{
  "num_hidden_layers": 21,
  "head_dim": 32,
  "attn_scale": 0.177,
  "bias": "none",
  "init_std_qkv": 0.0375,
  "init_std_down": 0.00289,
  "beta1": 0.95,
  "beta2": 0.95,
  "batch_tokens": [8192, 16384, 32768],
  "max_seq_len": 256,
  "dataset": "wikipedia_en"
}
Each number is 200 + 20 x the weight over its row's rms, rounded and kept within 0 to 999. Layers, rows and columns count from 0. The size before them is the row's rms in percent of the matrix's.

# down: layer 6 MLP down (transposed), 640x160, rms 0.0774, rows 82-103, columns 0-159
# up: layer 6 MLP up, 640x160, rms 0.0932, rows 83-103, columns 0-159
down82,127,208,185,171,234,211,211,207,217,210,187,207,182,199,212,168,247,216,165,197,193,179,213,191,201,223,202,178,238,161,176,210,204,211,177,184,201,225,195,200,201,224,251,198,194,184,213,215,202,139,210,200,190,212,200,223,196,220,196,214,190,201,233,178,185,211,173,172,220,201,213,198,219,205,199,217,249,210,213,149,204,179,216,218,212,209,219,214,212,236,192,188,188,201,204,190,203,211,195,252,162,192,195,202,201,194,252,217,201,200,198,197,204,241,199,212,173,199,215,202,202,219,225,169,209,208,240,206,190,208,185,190,206,208,200,171,208,174,217,208,194,217,225,234,210,196,203,212,176,223,205,263,209,189,218,186,187,223,200,190,189
up83,116,217,190,170,221,185,215,221,178,188,175,229,240,171,203,202,201,220,186,217,221,207,208,199,192,232,192,219,197,165,207,184,181,191,228,203,192,164,212,217,206,202,214,192,230,188,211,174,230,205,192,204,256,207,204,169,206,190,221,196,208,187,194,194,196,210,163,177,218,187,181,192,225,199,197,175,222,212,239,180,217,182,192,212,190,199,152,207,195,203,197,204,223,190,201,179,180,184,180,192,203,235,199,172,207,180,231,234,192,235,239,203,186,203,197,213,200,188,196,212,212,157,209,193,154,192,195,174,170,183,231,203,169,216,173,212,199,192,217,184,229,207,165,213,209,203,225,187,171,232,188,236,240,209,193,193,240,203,194,202,232
down83,110,196,217,191,197,197,194,236,211,171,192,186,185,180,204,198,192,212,193,227,198,192,177,239,200,198,179,177,215,210,223,159,218,233,212,209,176,203,185,234,227,177,192,189,212,191,191,218,232,221,182,156,200,195,189,202,182,207,192,220,257,204,212,205,184,196,174,251,200,245,186,215,193,210,192,220,228,186,193,223,176,177,200,205,208,234,200,164,175,206,192,185,164,204,198,212,203,185,179,185,221,207,182,216,213,226,196,256,219,172,243,186,214,251,193,206,221,210,175,192,181,205,221,201,216,198,172,220,183,239,202,194,198,181,176,205,198,204,216,196,226,203,183,187,175,213,215,228,185,205,221,198,209,194,172,197,227,195,211,230,171
up84,005,176,190,164,186,218,195,223,196,218,213,240,233,167,151,208,216,209,203,161,179,202,163,238,216,220,216,182,241,187,214,198,192,208,228,168,192,193,233,205,213,185,196,186,216,202,223,196,210,201,216,228,195,197,174,194,231,213,211,214,179,221,188,227,205,201,172,192,176,216,194,222,231,187,219,226,178,175,208,188,192,166,199,193,199,243,193,206,181,181,226,198,206,219,168,233,178,221,216,207,231,188,202,212,186,200,189,183,211,177,185,189,182,206,203,178,194,182,197,210,178,169,190,194,210,180,210,166,184,192,216,180,170,190,186,159,209,177,173,226,221,168,192,193,188,183,233,194,180,182,201,184,216,231,166,206,223,237,177,199,193
down84,005,196,203,234,214,186,241,176,215,144,204,200,200,237,227,200,189,182,187,230,205,202,231,212,197,189,208,212,190,202,185,195,211,191,176,184,194,192,201,156,183,195,247,213,206,210,171,198,171,190,202,138,196,207,177,214,181,200,184,184,204,196,192,170,163,179,209,188,200,179,201,213,184,225,206,179,203,229,191,201,214,193,191,169,212,179,220,188,203,228,202,197,190,188,220,178,232,179,193,182,165,239,191,185,201,239,223,206,190,191,203,212,252,208,197,206,202,183,201,205,224,229,235,229,188,205,185,244,214,182,237,223,213,208,217,223,193,214,221,178,167,227,203,200,173,227,177,207,219,228,192,193,194,181,223,184,206,185,214,189,216
up85,124,184,184,205,216,163,188,200,178,216,218,218,237,172,234,215,221,210,205,187,190,161,224,214,166,214,162,204,166,188,204,186,220,220,186,208,189,222,180,195,198,225,207,190,163,196,201,185,184,175,208,228,240,220,206,202,200,193,189,197,147,184,219,188,184,228,183,201,199,190,226,190,223,208,222,188,221,242,247,163,195,203,181,228,202,187,201,210,199,162,173,200,211,198,208,212,198,185,194,224,187,211,192,165,167,230,243,160,209,219,197,196,172,227,209,175,180,188,225,190,209,215,187,218,190,182,227,204,162,193,196,199,216,213,204,183,179,196,206,213,221,220,223,216,197,191,165,172,241,204,202,212,194,174,201,190,201,193,196,172,217
down85,129,169,190,191,224,243,218,187,204,180,202,195,239,154,177,200,203,224,196,209,206,172,187,174,187,215,211,207,211,217,237,217,160,212,208,207,203,208,176,193,216,169,176,185,156,158,172,209,209,182,208,218,220,201,192,202,197,214,178,198,211,189,186,221,147,218,165,198,193,204,189,194,171,188,202,179,223,212,208,177,174,171,177,196,189,217,181,201,195,158,217,219,187,194,176,169,221,184,202,186,216,210,185,203,233,197,203,200,149,174,229,207,198,217,207,194,231,189,198,187,179,233,200,225,193,223,200,249,157,185,222,199,191,184,187,234,169,183,210,229,197,210,213,192,206,192,207,172,190,186,204,219,226,175,211,184,186,194,213,196,208
up86,121,198,221,184,223,198,177,213,187,214,157,197,180,192,202,210,198,216,168,213,186,186,187,218,223,208,195,187,243,179,238,210,218,201,211,218,176,211,189,195,218,227,250,209,210,200,217,204,233,179,198,215,183,228,201,180,227,193,203,211,191,207,190,173,200,202,172,154,224,197,211,217,244,183,225,177,211,213,194,216,200,167,174,201,188,246,203,189,183,215,205,175,217,237,184,214,187,174,212,222,146,235,180,196,175,199,197,212,206,168,215,226,199,201,214,195,194,216,231,231,218,194,212,203,178,194,227,189,201,197,203,203,189,182,179,209,185,199,233,198,199,212,199,192,209,191,203,205,185,231,180,206,175,192,198,172,237,235,171,183,261
down86,114,203,193,205,170,174,224,185,207,207,196,194,152,243,177,205,178,199,183,191,188,211,169,237,184,225,197,203,201,198,174,193,210,213,228,211,221,171,213,196,213,207,174,192,212,238,184,186,178,208,232,198,193,199,178,181,209,196,210,189,168,207,254,193,191,183,221,256,184,196,232,190,204,218,188,205,192,160,223,201,170,187,226,208,204,211,208,168,180,189,173,203,175,237,207,219,159,206,184,214,196,199,196,203,220,198,217,227,226,202,174,200,207,207,205,205,195,202,204,164,213,168,198,210,178,182,191,189,202,216,211,221,213,189,217,177,182,200,207,223,186,223,212,168,194,188,174,168,187,227,217,200,204,167,255,171,184,231,225,227,183
up87,116,187,180,176,171,194,212,217,188,157,198,223,194,215,203,169,194,244,209,196,180,189,206,179,190,223,219,202,193,230,194,190,196,211,200,215,180,200,198,203,228,204,219,200,192,187,237,199,229,156,193,196,233,210,162,219,187,209,224,229,175,205,211,186,182,221,188,177,220,192,233,238,192,205,194,185,217,199,212,197,187,172,179,242,175,193,200,169,183,226,218,188,202,216,205,207,172,220,178,212,189,208,199,200,230,211,186,210,197,212,202,197,162,185,201,168,216,173,179,185,260,204,236,184,195,195,234,210,220,211,201,196,191,221,224,229,215,178,183,177,197,222,205,250,203,191,178,187,234,185,218,196,228,226,219,201,189,224,195,240,231
down87,099,190,252,172,195,200,227,191,189,191,203,204,183,195,209,182,197,202,203,192,218,213,191,160,204,216,191,204,212,224,218,208,224,213,190,166,237,194,222,213,196,220,179,195,206,213,232,171,206,201,235,191,217,206,218,154,197,189,173,176,239,226,214,185,224,197,225,225,176,211,208,225,191,182,209,207,239,205,196,218,188,200,214,189,217,210,209,179,215,208,203,177,168,170,225,199,212,185,189,204,196,196,174,179,184,191,171,184,187,200,191,188,222,213,212,221,204,224,205,197,162,237,172,196,222,199,202,217,190,259,195,180,188,219,194,176,184,173,238,156,222,232,189,214,213,221,191,204,215,248,189,179,227,195,192,176,177,193,191,179,246
up88,134,167,182,178,184,213,191,225,224,221,192,197,224,205,194,205,246,209,196,249,217,185,217,191,199,217,197,195,217,157,200,216,191,212,164,183,206,208,187,181,192,195,212,176,211,178,240,173,175,183,211,206,216,199,171,168,209,205,204,191,195,227,206,171,181,214,175,232,200,205,225,173,209,192,209,211,226,208,202,182,227,200,215,188,208,190,178,226,185,219,181,161,203,172,184,195,202,180,198,228,197,198,195,235,185,192,208,247,213,218,194,221,174,197,211,171,236,199,192,215,191,219,220,186,204,213,172,224,176,196,222,205,214,181,200,238,215,219,207,203,237,220,199,208,252,178,190,228,185,237,214,203,183,156,218,169,228,229,187,198,182
down88,139,173,188,198,198,200,192,215,208,195,194,205,182,200,234,181,229,225,188,203,201,186,199,146,218,238,250,175,235,183,208,211,246,215,205,200,203,202,202,180,199,175,188,221,208,213,206,236,223,173,193,221,210,184,200,203,205,254,161,210,204,197,171,209,201,230,155,204,186,205,222,239,212,244,196,237,203,235,209,195,186,199,211,221,191,198,239,220,233,207,216,174,210,201,223,197,192,210,219,209,195,195,188,213,196,200,201,209,185,170,180,170,172,223,187,162,211,222,205,179,206,199,211,212,224,202,195,202,178,187,218,193,195,196,186,234,208,189,218,226,203,214,155,218,182,178,188,212,174,242,208,226,204,200,217,214,215,194,219,187,170
up89,113,184,200,182,198,185,168,219,182,196,200,186,200,179,217,223,224,209,219,184,188,179,222,164,175,173,235,147,205,177,186,200,186,195,204,189,196,203,225,193,187,207,194,159,180,190,220,195,172,165,199,209,208,200,186,168,178,178,207,188,190,207,199,188,221,163,171,211,168,192,201,218,189,178,191,180,216,206,216,205,220,195,223,216,154,216,158,201,238,202,182,209,188,174,213,237,201,193,211,273,185,185,202,199,199,241,209,223,211,181,212,175,191,213,191,164,184,183,176,178,185,188,187,170,211,186,171,184,190,175,180,224,206,190,214,231,208,216,196,246,216,201,204,194,208,175,214,211,216,219,223,194,200,182,182,169,190,180,183,185,193
down89,115,185,181,215,198,190,212,182,195,178,160,196,225,219,175,188,173,201,147,209,186,246,179,203,204,230,176,208,183,189,183,203,197,220,183,213,200,208,198,228,195,185,173,224,178,226,197,224,217,215,196,186,200,251,213,201,187,199,189,199,204,218,231,199,223,206,223,217,247,223,221,184,206,174,212,244,225,194,214,184,167,214,182,183,211,206,202,197,187,189,202,168,193,191,217,242,171,170,190,173,190,222,211,185,210,250,226,189,212,202,231,223,191,188,209,190,245,208,198,216,195,191,204,219,189,193,213,241,206,201,205,217,216,177,213,178,189,213,224,190,201,228,183,197,202,186,215,175,204,150,184,168,215,205,238,210,201,188,226,225,210
up90,006,204,214,176,204,215,198,204,219,242,190,226,194,188,196,205,194,238,200,196,203,191,189,224,170,193,220,192,239,209,191,193,185,220,215,176,181,203,216,213,207,217,193,203,226,232,256,201,207,181,173,205,208,206,142,187,226,197,197,159,193,233,155,205,219,173,179,228,178,197,179,186,212,196,198,204,185,234,168,181,195,199,212,193,212,231,224,216,193,193,223,145,178,207,204,201,205,225,204,199,182,186,171,206,174,174,201,187,179,213,233,197,204,214,220,221,201,175,211,167,183,196,199,234,219,203,219,201,193,172,192,207,170,207,168,167,162,207,184,220,228,172,202,229,194,198,204,207,196,199,193,180,180,193,243,217,196,220,197,229,174
down90,005,186,165,211,193,185,201,193,189,173,192,200,223,204,202,203,205,150,208,213,183,217,217,178,231,211,215,233,187,204,204,193,229,195,187,188,229,242,197,195,175,161,223,200,174,199,150,186,179,235,230,183,164,199,214,218,171,200,204,232,204,203,222,180,163,197,238,187,185,193,220,223,229,210,211,202,211,185,209,218,195,176,172,178,202,185,159,232,216,201,175,244,191,178,215,190,225,194,195,214,218,207,234,182,195,227,188,192,199,180,185,232,189,188,210,152,190,210,209,212,211,175,231,194,185,194,173,186,213,195,213,219,225,196,239,197,224,190,206,207,190,219,210,164,186,207,206,206,228,190,182,201,225,178,175,206,205,210,205,191,242
up91,119,245,167,219,189,193,215,195,210,162,200,199,198,229,234,235,191,177,226,178,212,171,224,203,222,201,168,215,189,196,227,171,203,183,190,203,187,198,223,202,179,225,235,223,185,172,177,195,174,202,211,191,238,192,199,187,193,206,216,207,159,204,187,218,199,194,182,222,203,193,208,212,226,146,195,173,210,214,219,199,236,227,204,226,209,202,233,198,215,204,160,200,191,180,201,184,161,206,189,207,194,227,169,207,230,202,228,176,216,228,189,197,180,189,213,227,188,216,198,198,190,179,224,175,223,199,202,154,217,205,212,206,200,229,187,193,209,225,211,218,206,226,178,203,178,219,225,197,249,227,203,189,221,202,187,194,199,163,204,210,239
down91,117,209,176,157,226,229,197,207,203,220,241,214,193,178,202,179,204,179,199,205,212,211,190,171,228,185,203,196,195,192,248,229,195,205,199,223,230,203,203,223,179,189,187,195,226,210,213,203,227,179,184,170,182,200,203,205,212,224,202,231,247,209,232,170,179,204,208,185,186,177,185,196,207,205,225,189,179,178,200,184,214,212,177,194,216,188,214,201,185,209,200,183,225,205,194,197,215,216,201,211,263,229,184,214,222,190,220,216,210,210,204,203,209,191,194,185,183,205,245,154,195,177,197,190,180,196,186,186,204,199,202,216,157,157,237,151,176,215,202,188,219,179,183,225,212,189,173,147,195,202,196,175,199,167,173,231,189,220,189,194,199
up92,115,180,198,201,229,212,183,212,197,204,190,207,209,177,229,190,193,235,223,243,249,197,175,183,182,196,201,161,245,203,213,178,222,197,210,196,185,205,204,171,202,205,211,179,182,214,181,208,204,193,176,234,221,195,210,242,207,180,211,213,169,214,179,163,186,217,219,182,201,204,225,217,204,198,201,214,241,226,213,197,197,199,224,210,198,232,191,202,210,175,203,200,163,200,201,203,191,219,235,210,161,216,189,199,222,198,196,224,169,216,181,181,177,189,204,175,194,237,220,159,202,246,220,157,238,188,221,194,205,173,183,218,200,214,184,197,196,205,218,190,207,209,217,204,232,179,183,193,213,250,237,178,206,215,198,187,174,178,190,208,220
down92,109,197,177,210,188,237,175,193,197,190,203,168,203,229,223,197,208,163,194,182,210,195,198,221,210,201,187,235,191,229,226,226,165,172,177,197,171,195,185,215,202,185,170,234,219,198,202,181,171,226,169,196,181,229,188,185,200,209,203,205,182,192,195,185,251,193,177,228,211,218,211,219,215,189,210,185,223,188,185,210,186,185,201,193,235,181,177,197,197,237,224,211,193,183,224,160,176,194,178,209,233,239,215,198,201,189,181,194,222,197,192,204,213,162,171,217,240,199,190,233,202,164,239,226,213,229,195,199,212,191,222,174,184,207,175,186,205,191,183,220,213,208,191,198,181,225,216,216,199,179,171,212,227,177,205,233,232,175,173,176,213
up93,119,180,169,168,243,195,189,190,178,196,176,182,191,170,201,211,198,226,203,175,158,211,199,184,214,207,172,214,181,163,164,178,238,174,185,194,189,206,209,193,198,219,220,209,203,183,196,211,208,180,192,205,198,181,206,167,231,192,196,192,223,203,204,180,200,228,201,218,222,197,208,223,207,178,220,205,228,195,209,173,224,196,195,204,183,198,210,206,210,177,144,204,174,176,189,219,155,192,178,206,211,216,211,192,214,225,227,208,218,172,222,176,229,226,198,189,169,246,204,173,176,153,207,214,216,184,211,205,190,188,202,184,215,198,176,175,202,201,239,201,186,243,184,214,187,181,214,220,200,212,194,166,177,199,214,224,205,171,234,176,234
down93,130,216,203,181,211,154,193,156,205,214,171,187,172,168,215,186,226,201,182,218,196,215,179,210,206,203,229,182,205,196,166,177,188,207,239,175,214,195,207,203,180,176,196,184,230,233,222,201,167,219,197,195,193,213,198,149,205,194,192,200,222,202,198,182,190,196,207,208,221,199,205,197,219,210,200,216,198,186,214,205,173,190,180,223,209,182,202,201,196,192,159,218,181,153,187,178,207,211,190,199,241,233,217,151,204,211,211,174,193,222,194,191,187,223,208,205,190,229,189,176,170,216,213,193,190,202,229,182,180,195,178,222,182,193,197,231,244,208,194,222,222,176,200,200,201,217,181,230,192,228,225,198,249,155,213,176,199,189,182,167,165
up94,131,224,179,154,198,169,180,200,233,215,208,188,190,180,226,172,230,229,222,223,189,196,172,186,219,213,238,191,196,181,182,190,210,206,204,205,216,196,193,196,208,181,234,173,190,197,219,198,220,175,218,199,237,213,194,246,200,200,209,232,201,183,203,173,190,210,199,175,235,195,206,210,226,230,210,187,216,206,193,184,206,186,175,230,172,168,224,196,184,187,204,152,214,225,194,213,207,189,212,192,225,200,153,212,172,204,224,188,204,194,215,213,216,186,191,199,163,188,252,209,215,220,219,222,176,157,224,194,217,198,197,170,214,217,199,211,193,203,215,185,170,231,194,223,230,185,202,177,185,225,201,210,203,180,212,164,245,216,191,191,197
down94,130,209,169,165,180,228,212,199,190,216,186,172,172,187,193,191,173,217,205,209,181,205,186,190,160,192,193,224,205,209,216,159,208,185,197,206,162,199,210,203,187,156,209,215,216,204,201,198,238,226,190,202,177,212,223,195,199,198,218,192,192,203,164,186,184,185,220,190,200,213,184,210,194,209,211,175,234,206,238,183,192,187,189,188,184,173,216,210,239,154,215,194,191,214,219,171,216,175,210,187,215,236,216,244,160,215,214,209,216,186,194,194,218,210,199,221,211,231,223,212,185,183,211,190,187,203,198,180,195,189,167,168,169,202,194,184,214,191,240,184,170,192,190,173,207,224,163,224,181,174,183,219,246,236,219,199,170,213,198,183,171
up95,098,173,213,206,225,194,194,198,157,194,160,179,228,156,243,174,209,214,187,187,171,170,187,184,222,226,211,186,180,173,222,182,221,165,227,192,173,190,171,193,221,197,196,167,222,208,231,205,196,202,210,196,180,220,213,227,209,179,209,193,203,211,171,196,220,220,202,213,190,194,192,249,186,224,160,161,225,190,207,197,212,198,166,230,198,207,180,239,188,213,176,209,191,199,196,197,204,205,199,229,206,225,189,221,216,186,183,225,181,240,198,206,216,216,196,214,227,192,183,215,202,193,202,213,222,211,221,223,207,167,190,169,203,212,162,233,207,210,194,205,214,207,183,229,207,208,202,208,238,234,201,195,209,224,164,185,214,187,198,207,240
down95,095,211,177,217,201,202,206,165,201,204,171,192,158,207,197,187,202,187,206,199,214,230,153,201,225,187,165,198,227,228,226,223,211,208,202,190,215,199,192,208,173,198,197,209,214,186,205,185,214,234,216,202,210,220,216,199,213,237,209,202,211,201,224,222,184,182,235,171,200,207,213,194,199,179,203,166,212,195,208,209,211,188,184,168,215,213,180,220,173,166,211,173,220,220,185,211,200,206,192,217,236,183,223,187,183,219,178,222,170,183,203,235,205,200,216,207,172,205,171,217,174,194,213,174,205,230,184,217,219,186,192,210,158,214,209,222,199,200,250,188,142,189,172,198,196,186,178,198,176,223,185,266,226,211,192,232,218,224,218,186,199
up96,108,232,146,189,210,196,204,224,230,216,173,232,196,173,194,201,207,215,199,202,183,194,193,168,211,217,193,183,205,189,201,232,251,224,162,238,216,191,188,182,195,165,223,203,157,199,190,206,203,187,207,204,210,183,181,190,225,200,199,200,196,209,197,206,180,178,183,167,207,205,189,219,233,155,221,190,220,163,200,184,168,194,170,205,206,200,215,201,204,207,201,159,228,188,215,232,184,180,189,215,206,195,162,200,204,191,195,233,218,164,171,223,211,210,231,199,211,232,192,242,214,229,202,215,173,190,194,206,169,224,175,190,199,175,193,189,204,221,240,202,217,224,205,198,199,195,188,235,193,192,194,203,221,215,205,165,197,232,227,220,200
down96,107,173,213,235,216,162,157,182,189,204,192,195,223,246,208,183,203,190,195,217,224,197,249,210,198,158,206,221,242,189,191,168,172,230,228,213,169,191,209,214,206,210,221,212,256,231,195,187,202,178,198,202,175,225,198,229,219,201,191,229,190,198,233,188,212,199,214,203,204,183,196,212,182,203,214,223,229,206,195,188,227,212,228,183,209,196,214,193,195,209,181,225,177,206,217,175,209,230,224,163,201,194,201,191,168,190,209,190,199,230,216,191,186,203,202,221,213,161,169,181,186,217,176,181,244,186,207,184,200,192,211,198,202,179,193,201,220,200,142,188,176,195,190,185,226,196,223,178,167,183,214,171,203,182,184,215,199,181,200,195,213
up97,005,215,201,181,212,216,182,207,256,193,195,202,158,208,238,194,200,228,155,188,231,202,184,229,201,188,208,211,215,216,212,214,193,198,180,201,185,209,197,223,235,210,178,215,231,192,201,205,175,220,212,170,200,193,170,196,190,221,229,213,188,195,199,216,196,185,183,212,192,184,195,220,179,181,193,195,244,245,207,195,183,202,201,181,230,233,215,173,245,196,195,175,172,211,181,225,189,248,184,208,200,199,193,197,230,179,223,218,174,183,231,230,234,207,192,178,210,229,213,171,200,196,188,220,192,195,219,220,180,196,195,217,210,203,194,210,204,200,188,175,183,183,187,225,208,211,220,151,202,193,195,221,227,184,267,190,194,212,207,226,204
down97,004,182,218,192,203,180,221,186,178,199,182,205,217,203,194,194,195,199,234,192,175,192,197,209,180,206,218,213,196,157,178,176,208,190,198,207,250,204,217,183,187,178,238,183,203,212,188,202,204,179,194,219,177,219,212,218,235,186,220,211,237,193,206,205,199,223,200,209,220,211,187,222,212,182,202,193,158,157,194,190,213,189,184,265,194,202,159,196,153,183,224,198,187,221,264,191,229,188,227,229,212,201,203,207,156,228,184,172,216,179,203,198,183,201,210,186,204,179,191,198,210,213,222,192,203,211,180,175,214,184,194,197,215,238,176,196,197,188,197,205,236,247,224,189,194,195,177,237,198,213,178,200,183,215,173,206,205,223,194,180,225
up98,125,209,190,193,200,226,181,222,219,235,184,203,235,231,232,208,218,193,203,212,201,165,191,214,215,230,161,164,201,168,194,213,191,218,223,206,199,201,203,228,197,229,225,200,175,174,192,214,190,178,206,215,210,192,205,189,224,225,239,184,200,201,205,189,218,208,208,209,223,203,212,203,206,181,213,238,205,178,186,161,215,204,184,202,203,184,168,210,229,225,167,152,185,181,196,175,155,186,204,189,174,191,179,172,221,192,226,193,179,211,184,179,198,205,205,246,202,250,177,190,216,198,191,193,166,220,230,175,251,192,206,236,206,216,172,195,208,187,196,212,188,230,171,176,225,188,209,188,205,206,206,205,233,196,206,182,205,223,183,207,219
down98,129,224,178,214,165,192,183,206,167,220,215,197,203,196,216,193,203,217,197,233,176,205,216,205,182,207,227,169,212,208,232,237,192,205,180,221,211,191,197,196,187,207,223,188,183,180,213,212,199,205,232,203,204,221,246,203,213,233,183,231,188,225,181,176,197,202,223,168,207,237,193,185,161,268,178,218,219,170,190,200,203,163,226,195,212,189,213,221,237,190,195,212,183,225,193,163,202,222,234,207,189,185,194,224,204,206,234,194,198,232,204,186,175,204,221,229,207,227,210,197,214,212,221,182,203,235,183,174,222,198,230,196,194,173,193,184,203,199,206,247,192,177,176,214,202,185,240,231,181,210,222,194,206,190,215,203,194,173,199,212,218
up99,123,218,166,197,197,206,216,238,180,206,206,209,202,187,207,236,209,187,219,200,236,199,222,214,208,246,210,151,233,171,174,187,207,183,164,187,195,174,171,191,201,199,207,213,230,193,258,188,205,192,226,218,200,197,171,232,155,210,217,208,201,206,191,159,183,195,204,194,201,190,226,209,196,221,176,213,217,191,175,183,202,222,204,234,206,181,194,187,220,195,194,222,212,212,248,221,203,220,183,207,163,194,217,241,228,211,201,197,192,219,201,214,202,197,172,201,205,182,184,210,223,174,222,205,210,210,173,214,204,179,231,205,190,184,198,206,216,212,174,225,231,218,198,184,223,182,221,165,220,240,226,210,185,207,196,189,211,219,217,213,160
down99,121,219,179,165,203,198,219,202,236,201,188,251,227,183,211,178,197,198,202,215,203,221,196,193,133,203,205,192,200,210,202,185,229,222,171,159,245,207,175,191,200,227,192,185,160,185,223,202,193,217,194,237,163,204,206,198,212,199,179,240,202,194,259,194,213,205,213,214,209,189,222,225,232,243,220,200,173,211,192,193,195,239,221,176,217,200,193,211,207,180,205,206,194,188,205,211,154,154,193,222,197,193,195,198,194,202,223,200,199,214,207,212,182,185,214,215,167,170,182,177,183,210,207,187,209,206,198,180,165,215,211,180,184,210,216,168,213,206,199,216,198,202,205,207,213,218,197,164,209,206,214,182,214,231,199,197,180,226,214,167,174
up100,126,211,184,211,191,186,205,195,227,185,220,172,212,187,219,206,212,211,202,209,180,176,197,183,206,220,195,196,183,203,203,188,178,234,200,224,186,200,192,241,225,204,217,207,190,202,236,169,197,174,170,185,198,216,193,194,193,189,215,202,160,233,199,172,194,177,177,185,196,206,217,147,229,226,228,183,242,225,230,196,201,222,214,206,172,177,217,175,200,239,185,200,217,213,211,207,190,211,186,231,180,194,194,216,183,184,222,236,265,214,179,182,198,205,212,204,177,177,181,163,200,178,219,203,196,188,213,211,195,156,198,171,245,209,213,205,183,228,177,208,182,215,236,239,198,223,177,204,175,189,175,188,205,186,187,225,200,191,167,196,200
down100,121,182,182,203,226,203,226,159,199,194,213,160,187,193,204,181,204,192,233,171,206,214,196,176,196,181,219,179,198,215,176,190,194,160,221,174,196,225,224,182,197,174,223,218,187,244,173,186,190,185,223,155,206,232,198,188,222,235,220,209,191,183,192,218,201,204,208,209,176,214,218,199,217,192,200,163,233,205,230,225,188,226,204,202,210,181,201,183,178,209,212,197,197,163,231,193,202,205,200,228,212,196,191,183,191,198,206,181,215,174,205,203,214,200,243,191,178,191,222,195,205,217,167,185,235,197,219,228,199,234,134,199,223,215,151,200,186,221,204,226,212,187,227,199,206,204,204,221,195,155,202,202,223,211,188,215,204,166,229,201,185
up101,004,207,203,192,175,217,196,194,174,232,178,168,182,210,201,205,193,198,208,224,199,207,186,191,225,208,176,166,171,198,224,196,200,169,198,181,228,193,173,194,204,224,186,230,170,203,162,187,194,183,218,217,177,235,249,204,202,202,189,226,173,200,228,239,190,211,196,205,231,199,192,223,220,212,207,205,164,189,192,204,212,187,176,202,183,169,208,253,213,219,223,178,199,205,144,178,199,235,197,210,212,198,164,196,207,212,203,222,218,216,181,213,198,198,227,194,180,177,204,173,213,220,207,170,168,221,200,200,197,201,221,158,191,250,233,194,234,205,186,186,188,214,225,203,215,218,187,221,166,191,199,201,210,206,170,170,174,210,212,202,219
down101,004,225,195,217,194,205,224,166,234,152,176,193,178,200,200,174,238,164,204,181,210,164,211,193,213,171,219,223,210,214,172,207,171,212,226,218,154,210,211,231,200,206,206,190,206,221,203,225,175,200,152,194,219,184,137,211,199,218,194,152,188,209,163,192,198,189,216,202,200,186,206,204,189,185,187,214,213,198,194,191,196,234,228,198,213,222,221,191,217,181,184,231,207,220,179,204,214,177,198,176,176,199,216,188,221,170,206,208,211,234,197,179,199,205,200,199,214,193,226,184,226,196,169,198,198,171,194,237,199,201,178,234,222,178,152,204,204,218,212,218,242,190,196,214,188,213,191,192,196,217,208,183,208,208,218,212,220,211,171,182,182
up102,005,177,183,191,209,195,172,200,198,236,191,191,195,198,238,155,201,212,186,205,202,195,205,263,203,183,200,188,227,180,208,181,169,198,169,213,163,195,169,218,221,221,166,210,196,215,219,188,214,216,181,213,250,183,191,164,206,185,188,206,184,213,191,192,209,176,185,236,205,179,165,234,194,197,197,199,202,206,192,181,215,206,190,175,233,247,214,206,221,193,213,202,183,217,164,208,222,232,174,200,197,213,162,199,186,200,214,222,178,175,203,213,210,243,207,220,212,198,204,193,190,229,212,206,234,208,226,203,173,193,215,216,211,184,180,198,198,177,190,214,175,183,202,260,177,209,206,189,191,197,188,187,189,193,240,190,235,212,193,187,175
down102,005,216,217,219,167,193,249,181,204,183,209,189,226,198,170,226,200,191,195,181,203,180,195,171,180,199,238,229,201,209,184,197,222,198,216,197,201,226,219,191,186,181,250,175,204,251,160,209,189,218,202,192,152,215,209,231,221,191,205,182,221,169,204,189,186,195,212,209,180,191,252,174,226,172,191,204,164,191,202,228,186,179,181,222,202,196,165,191,187,208,183,215,177,209,212,146,206,203,211,215,209,206,213,207,182,213,198,167,203,204,211,205,214,202,232,177,202,211,196,195,206,195,164,175,170,204,178,192,211,181,185,209,203,227,194,209,206,197,196,174,220,220,203,154,201,161,186,201,194,184,195,181,246,203,199,216,176,207,220,196,234
up103,118,190,198,166,213,206,184,190,237,193,181,214,191,195,209,205,194,214,218,192,221,162,222,211,230,197,219,219,211,151,201,171,211,193,177,204,192,197,179,222,166,229,203,189,265,212,203,185,180,172,186,205,211,195,196,180,169,168,227,190,182,193,204,211,210,165,210,205,203,206,212,205,185,198,169,210,203,223,214,197,217,199,208,236,145,230,181,189,204,187,206,204,203,208,176,204,192,184,184,204,194,186,186,216,199,235,217,237,216,183,215,189,198,162,190,194,223,200,197,188,224,198,200,177,201,188,184,189,204,187,190,161,222,209,204,201,200,197,214,211,241,196,200,227,245,173,221,213,216,256,242,178,177,239,180,213,208,223,197,170,182
down103,112,191,191,227,168,239,198,242,187,229,203,165,235,145,179,168,200,150,202,194,166,208,208,214,188,214,201,198,195,215,215,223,165,194,169,190,229,225,192,166,245,182,200,195,204,203,181,195,197,171,180,182,207,199,198,218,192,202,196,181,204,208,210,189,224,192,219,199,215,179,189,208,189,209,221,200,260,198,164,198,247,188,182,195,201,187,197,188,206,213,198,203,182,212,201,184,186,216,202,235,158,190,180,167,205,216,204,167,194,186,196,191,212,214,218,236,209,156,216,187,196,224,209,198,195,203,220,227,206,201,183,194,216,179,244,181,225,214,238,182,192,199,183,192,204,227,189,184,206,197,177,208,183,194,205,218,186,206,187,185,230